Each number is 50 + 10 x the weight over its row's rms, rounded and kept within 0 to 99. Layers, rows and columns count from 0. The size before them is the row's rms in percent of the matrix's.

# k: layer 6 attention key, 128x96, rms 0.162, rows 114-127, columns 48-95
# q: layer 6 attention query, 128x96, rms 0.165, rows 115-127, columns 48-95
# v: layer 6 attention value, 128x96, rms 0.132, rows 96-114, columns 48-95
# o: layer 6 attention output (transposed), 128x96, rms 0.133, rows 96-113, columns 48-95
k114 116:56 52 50 63 54 40 60 54 44 55 54 80 56 61 64 58 38 54 63 51 48 41 39 35 54 46 45 50 41 63 42 62 41 30 64 32 34 53 33 63 42 54 41 64 55 56 52 51
q115 100:46 53 60 57 68 45 53 58 49 59 47 65 49 42 44 43 54 48 44 55 42 44 31 42 40 38 59 58 65 54 46 45 56 56 32 43 59 62 54 54 36 46 46 60 48 47 52 64
k115 107:39 52 69 62 56 41 54 47 44 59 70 53 52 51 45 49 44 53 51 37 53 44 43 51 41 35 52 36 50 49 43 59 54 39 47 00 50 58 65 57 52 47 35 49 44 47 54 39
q116 110:60 54 52 55 65 50 52 35 39 55 60 42 38 47 51 54 48 54 48 48 45 53 58 37 44 69 72 42 70 45 46 42 47 52 40 42 51 48 48 59 50 43 60 50 45 55 48 45
k116 106:62 47 47 55 60 62 60 46 46 58 54 52 72 41 45 58 50 52 50 53 45 64 55 69 50 54 69 49 57 42 48 50 43 41 49 37 45 59 48 78 58 52 49 53 40 31 41 58
q117 104:63 57 60 51 72 25 44 48 37 63 54 45 44 57 33 45 51 54 31 50 50 45 58 41 46 38 69 61 59 48 30 53 52 66 52 47 70 67 41 50 36 65 55 55 38 54 49 49
k117 105:38 58 62 60 66 49 61 56 48 69 56 59 52 48 44 45 49 49 59 51 59 54 57 48 58 49 44 43 50 49 40 34 58 58 51 23 51 57 63 60 46 48 53 48 32 50 56 49
q118 108:42 63 56 44 64 41 53 48 54 48 43 53 51 41 30 47 42 50 41 51 58 49 44 61 29 43 76 56 63 36 30 62 48 45 44 54 67 63 54 47 60 44 47 36 36 41 56 68
k118 106:44 59 61 53 46 43 57 48 62 47 49 53 62 38 31 50 60 55 50 45 63 39 45 67 48 47 51 43 53 33 42 49 48 52 54 38 57 63 66 34 42 54 51 41 24 41 58 51
q119 093:38 50 53 50 62 53 29 40 42 55 46 46 52 60 50 50 25 63 50 55 57 37 64 40 60 57 43 43 32 52 73 51 57 46 50 56 52 64 43 53 62 52 37 39 45 66 47 51
k119 093:46 50 40 48 48 48 48 54 60 43 44 46 48 47 54 63 59 44 54 43 45 57 43 28 50 63 35 47 36 59 51 55 56 53 58 84 48 48 32 41 49 53 56 28 55 51 55 33
q120 098:69 61 30 59 33 50 58 37 42 63 57 39 42 38 41 47 58 44 53 51 51 62 49 48 62 51 36 32 53 48 62 47 55 47 55 51 47 46 37 59 52 57 43 66 65 45 43 41
k120 097:59 53 45 71 69 56 36 35 38 69 54 36 47 37 33 35 44 55 58 35 54 52 41 51 53 43 45 48 68 52 55 59 62 43 37 25 67 42 43 61 53 54 42 43 53 40 39 46
q121 098:51 43 44 58 50 33 41 56 61 59 41 67 48 40 46 52 41 55 51 52 44 24 50 41 60 63 34 46 47 53 63 44 59 49 41 46 57 35 51 47 66 47 46 45 52 55 60 39
k121 102:62 49 47 45 45 50 53 56 60 48 44 46 53 47 66 55 45 41 63 54 58 28 53 45 57 68 33 51 32 59 44 66 47 43 50 46 50 41 46 40 51 59 34 51 59 47 34 48
q122 106:54 44 50 75 45 50 45 67 45 60 55 48 55 46 62 45 40 64 71 38 48 43 57 42 44 45 46 55 34 43 56 60 53 29 65 57 52 45 54 53 45 50 59 51 56 42 41 46
k122 101:50 51 39 71 51 46 45 52 62 45 44 53 36 52 65 47 41 46 64 39 59 55 45 32 35 58 32 60 40 50 37 47 33 44 55 73 49 46 40 56 52 57 51 73 53 57 52 48
q123 101:38 53 57 54 62 41 42 65 57 49 32 72 43 56 52 49 49 50 58 64 52 49 46 49 52 40 52 54 51 56 52 54 53 49 48 51 55 53 64 56 51 57 60 37 33 58 53 46
k123 096:45 60 44 36 52 38 64 57 54 51 41 67 47 59 63 60 52 56 32 63 46 39 57 38 44 42 42 39 34 66 38 45 42 48 62 63 56 63 56 43 38 61 43 51 36 49 64 50
q124 106:49 44 48 69 62 60 47 52 33 56 57 44 61 49 42 56 51 43 37 36 41 66 38 43 45 71 47 50 61 45 49 47 46 42 67 50 59 33 65 64 51 45 54 44 57 59 47 48
k124 106:48 48 47 72 51 50 50 50 44 33 52 42 50 53 50 45 33 72 40 70 36 51 35 40 51 55 50 68 61 56 38 53 47 55 39 61 54 61 45 71 45 46 45 45 46 52 61 48
q125 104:55 48 52 67 62 38 36 56 49 32 47 46 49 46 44 48 55 73 61 61 61 53 52 53 59 40 40 54 35 69 49 68 53 63 49 50 49 64 44 44 50 47 44 54 56 60 40 52
k125 094:53 72 39 61 56 37 59 54 48 57 30 55 46 46 44 64 38 44 46 49 42 56 52 38 41 61 49 54 45 58 50 46 49 59 58 66 45 50 33 46 49 54 36 55 46 44 49 46
q126 116:37 53 38 46 52 40 49 52 59 36 67 45 49 42 59 41 51 32 53 33 67 46 58 48 49 47 49 55 52 46 54 61 52 39 55 58 47 62 66 45 61 48 62 44 40 44 43 49
k126 111:52 60 39 41 57 52 50 45 60 61 42 49 43 37 53 56 51 32 50 40 60 56 48 48 48 47 45 59 37 46 62 49 45 54 57 62 53 57 48 47 47 61 60 38 55 50 48 47
q127 111:34 47 52 46 50 48 49 33 63 51 31 43 58 39 37 40 51 47 44 51 46 47 62 62 53 53 52 59 41 45 50 54 48 42 48 49 60 55 62 55 83 38 53 25 40 40 66 59
k127 104:57 49 42 39 41 66 45 39 57 53 47 43 61 31 31 47 71 43 39 44 53 38 55 63 52 64 48 62 40 42 43 54 48 50 51 59 57 52 51 38 60 57 57 33 38 55 62 46
v96 094:48 23 44 43 43 48 63 60 59 57 41 35 50 41 44 65 64 58 50 52 51 47 72 46 61 56 53 43 58 41 47 30 57 45 40 49 38 28 49 40 61 40 55 41 45 71 50 64
o96 098:43 68 60 54 54 50 62 45 47 65 44 78 48 37 49 64 44 45 33 63 53 50 46 46 46 68 63 60 48 41 41 48 74 37 48 26 33 44 38 52 67 44 49 52 45 47 46 51
v97 108:37 38 45 51 58 51 53 51 43 68 52 45 57 34 57 51 65 49 42 27 39 56 61 55 60 46 54 54 53 51 61 63 38 56 40 47 50 49 48 46 51 13 57 48 57 42 50 32
o97 102:36 69 55 66 52 73 53 45 59 52 40 61 67 42 45 58 43 43 42 47 46 49 46 43 55 60 36 42 55 45 48 54 38 44 63 50 46 51 48 50 63 48 52 68 54 44 39 53
v98 111:61 49 30 52 55 58 24 51 21 55 54 41 41 73 45 52 30 58 57 60 54 39 42 61 49 52 53 46 53 55 42 50 54 65 63 50 63 63 51 50 65 35 61 44 64 40 41 36
o98 110:35 38 38 50 60 53 67 40 51 59 58 35 28 49 54 27 50 56 61 44 65 58 27 68 44 38 48 44 45 58 50 47 43 34 72 67 46 42 44 58 49 46 39 49 41 48 55 42
v99 100:60 48 53 54 51 51 67 40 43 62 48 37 48 69 31 34 42 47 34 53 51 46 53 48 63 67 53 52 49 57 33 58 38 63 48 45 34 47 78 42 42 26 35 52 43 42 44 64
o99 104:57 46 28 56 51 39 61 46 47 59 45 60 43 46 53 37 42 36 60 43 62 44 36 53 52 46 44 55 42 36 44 47 48 67 55 59 40 39 32 33 44 55 32 63 70 58 52 60
v100 095:49 53 66 43 33 43 64 40 53 49 59 66 66 60 49 52 36 63 54 34 74 64 56 46 65 61 55 48 44 44 55 47 52 58 54 51 48 41 41 33 25 63 62 50 52 61 39 61
o100 098:52 26 48 55 47 51 60 55 39 54 51 51 48 53 44 54 63 41 62 36 46 44 58 48 43 50 52 63 20 52 40 51 46 71 40 25 51 53 52 38 62 38 46 70 55 51 66 51
v101 102:52 38 61 40 62 42 49 50 57 32 37 57 45 32 41 53 57 36 57 36 47 56 39 49 49 59 45 67 55 59 78 50 42 44 40 50 49 67 40 53 51 40 40 57 74 39 54 64
o101 102:47 46 69 72 64 57 34 60 56 45 34 54 48 60 47 55 52 53 38 60 29 45 62 51 65 56 54 63 49 49 50 53 38 31 51 87 49 45 62 60 52 59 50 40 54 44 49 59
v102 099:43 68 64 47 47 52 45 38 56 48 59 61 48 41 71 49 54 70 37 45 59 38 47 53 50 58 52 48 36 48 60 39 52 58 44 52 64 43 24 54 46 71 68 46 41 64 47 47
o102 102:43 39 68 41 52 47 55 58 61 37 49 38 54 50 48 61 55 52 59 31 56 43 67 45 49 31 53 42 57 55 54 70 48 53 46 26 53 66 55 38 48 37 56 74 45 53 53 38
v103 107:49 61 51 52 51 45 58 50 64 40 34 45 67 49 64 47 43 55 39 42 37 57 62 54 68 53 45 55 53 58 54 65 48 47 56 52 39 40 18 55 45 50 33 46 72 57 50 37
o103 109:20 50 55 39 48 46 37 61 68 35 39 51 61 44 41 58 49 64 45 61 57 35 55 56 68 74 65 46 56 51 60 61 48 50 46 55 57 40 56 45 62 43 59 37 50 56 52 56
v104 094:42 48 47 35 48 45 61 27 64 50 41 54 48 45 42 57 66 32 51 65 39 53 47 44 55 44 44 64 48 51 50 39 69 54 59 44 42 53 51 58 42 54 46 51 50 61 43 74
o104 092:56 53 45 62 63 62 27 61 46 46 48 48 55 48 40 50 49 46 43 63 48 43 52 44 43 70 51 66 57 32 54 53 61 52 50 55 68 42 64 64 48 53 52 44 46 64 54 49
v105 089:58 54 25 51 47 61 43 56 51 59 51 57 25 39 41 61 60 45 50 62 17 42 41 44 42 44 50 42 49 40 41 45 47 54 52 53 46 52 43 44 51 65 52 51 46 47 32 51
o105 096:51 65 43 48 48 47 45 36 58 46 61 51 60 31 65 42 29 40 47 54 52 47 44 47 63 61 41 53 61 55 44 49 76 29 57 55 51 48 52 51 47 54 56 32 35 45 55 39
v106 094:39 47 63 62 67 47 42 45 37 72 51 61 46 55 53 65 57 27 51 45 39 45 64 56 62 51 51 76 40 66 44 46 43 56 32 43 50 43 52 57 42 31 49 61 50 41 35 57
o106 097:43 59 61 38 57 52 44 59 47 66 36 60 52 52 54 44 53 33 39 41 50 56 37 43 49 51 45 54 37 28 47 52 38 45 69 68 50 37 55 32 37 49 36 58 77 45 57 55
v107 103:35 67 23 39 36 49 46 45 69 39 45 59 41 39 47 41 56 53 53 49 42 58 47 48 47 34 51 51 49 45 41 50 53 61 56 52 39 44 58 54 46 62 59 40 52 69 42 45
o107 103:56 42 44 52 54 57 40 47 67 44 62 46 64 34 51 42 40 53 55 47 49 46 48 48 64 66 55 39 52 56 51 56 70 37 52 27 74 33 52 65 54 49 68 55 46 56 53 38
v108 094:47 65 52 57 55 57 54 36 41 53 41 52 42 69 54 59 36 27 50 70 41 53 45 45 60 28 57 71 44 60 29 41 64 38 47 41 49 53 38 62 50 54 66 52 45 69 51 51
o108 099:35 56 48 40 42 38 34 43 48 54 48 55 57 31 54 44 48 37 57 45 59 54 42 48 46 58 52 57 60 49 60 42 65 66 51 70 65 51 51 39 46 42 48 46 52 62 70 25
v109 090:45 52 39 59 50 58 31 57 51 39 59 56 35 39 54 49 57 56 43 38 50 46 40 48 46 46 55 39 48 54 51 69 44 48 64 50 64 62 44 51 44 67 55 48 34 47 56 62
o109 096:53 51 50 55 62 58 39 55 41 35 71 44 39 44 54 61 37 65 49 48 44 60 54 51 68 40 27 45 37 58 49 46 53 38 52 58 58 51 66 61 47 47 40 56 59 47 49 52
v110 091:52 56 45 39 48 47 29 56 34 61 45 52 47 60 59 69 55 46 76 39 58 33 59 57 57 44 55 34 59 53 49 32 69 49 50 56 38 49 54 58 65 33 40 40 71 53 58 50
o110 088:28 45 57 36 59 61 52 46 49 70 47 48 51 49 55 22 63 39 45 62 37 57 37 65 39 58 55 60 37 49 58 53 47 36 56 29 30 41 35 49 52 49 39 43 49 51 43 53
v111 098:42 43 56 57 62 50 49 33 35 34 59 52 47 42 51 42 41 69 40 46 58 57 60 49 60 52 52 54 50 47 62 50 40 60 66 52 63 45 46 41 49 45 62 48 34 55 61 67
o111 098:38 34 50 51 56 53 62 63 43 56 51 61 35 56 60 76 40 57 61 40 69 50 47 42 57 37 44 47 50 62 52 50 50 50 44 51 50 61 55 60 51 33 43 77 56 58 50 52
v112 094:47 58 36 46 27 51 40 54 58 45 60 52 40 74 52 48 58 27 65 60 30 41 38 58 35 38 46 67 55 55 45 43 57 37 38 45 55 52 76 51 56 50 56 60 52 52 42 59
o112 090:77 69 56 41 66 40 41 49 40 42 55 51 37 51 36 33 48 44 53 52 45 58 38 38 31 41 50 45 60 54 49 32 57 46 60 51 60 44 57 58 42 64 54 33 49 41 52 51
v113 108:50 54 32 61 59 50 27 50 68 55 53 50 52 47 56 69 50 49 33 63 39 39 67 56 54 45 46 55 43 51 43 50 24 47 53 53 29 49 61 36 35 64 41 45 62 37 41 31
o113 109:43 50 48 36 45 38 58 49 53 59 53 46 48 48 59 49 57 57 50 52 57 53 43 38 56 52 58 43 39 28 27 47 50 50 60 48 46 42 48 53 55 50 61 50 65 39 50 50
v114 103:48 48 56 42 50 48 36 61 53 62 61 62 37 53 57 55 29 36 62 53 49 49 86 54 44 58 43 65 56 50 56 14 48 63 58 50 54 57 52 47 57 56 40 54 39 64 56 57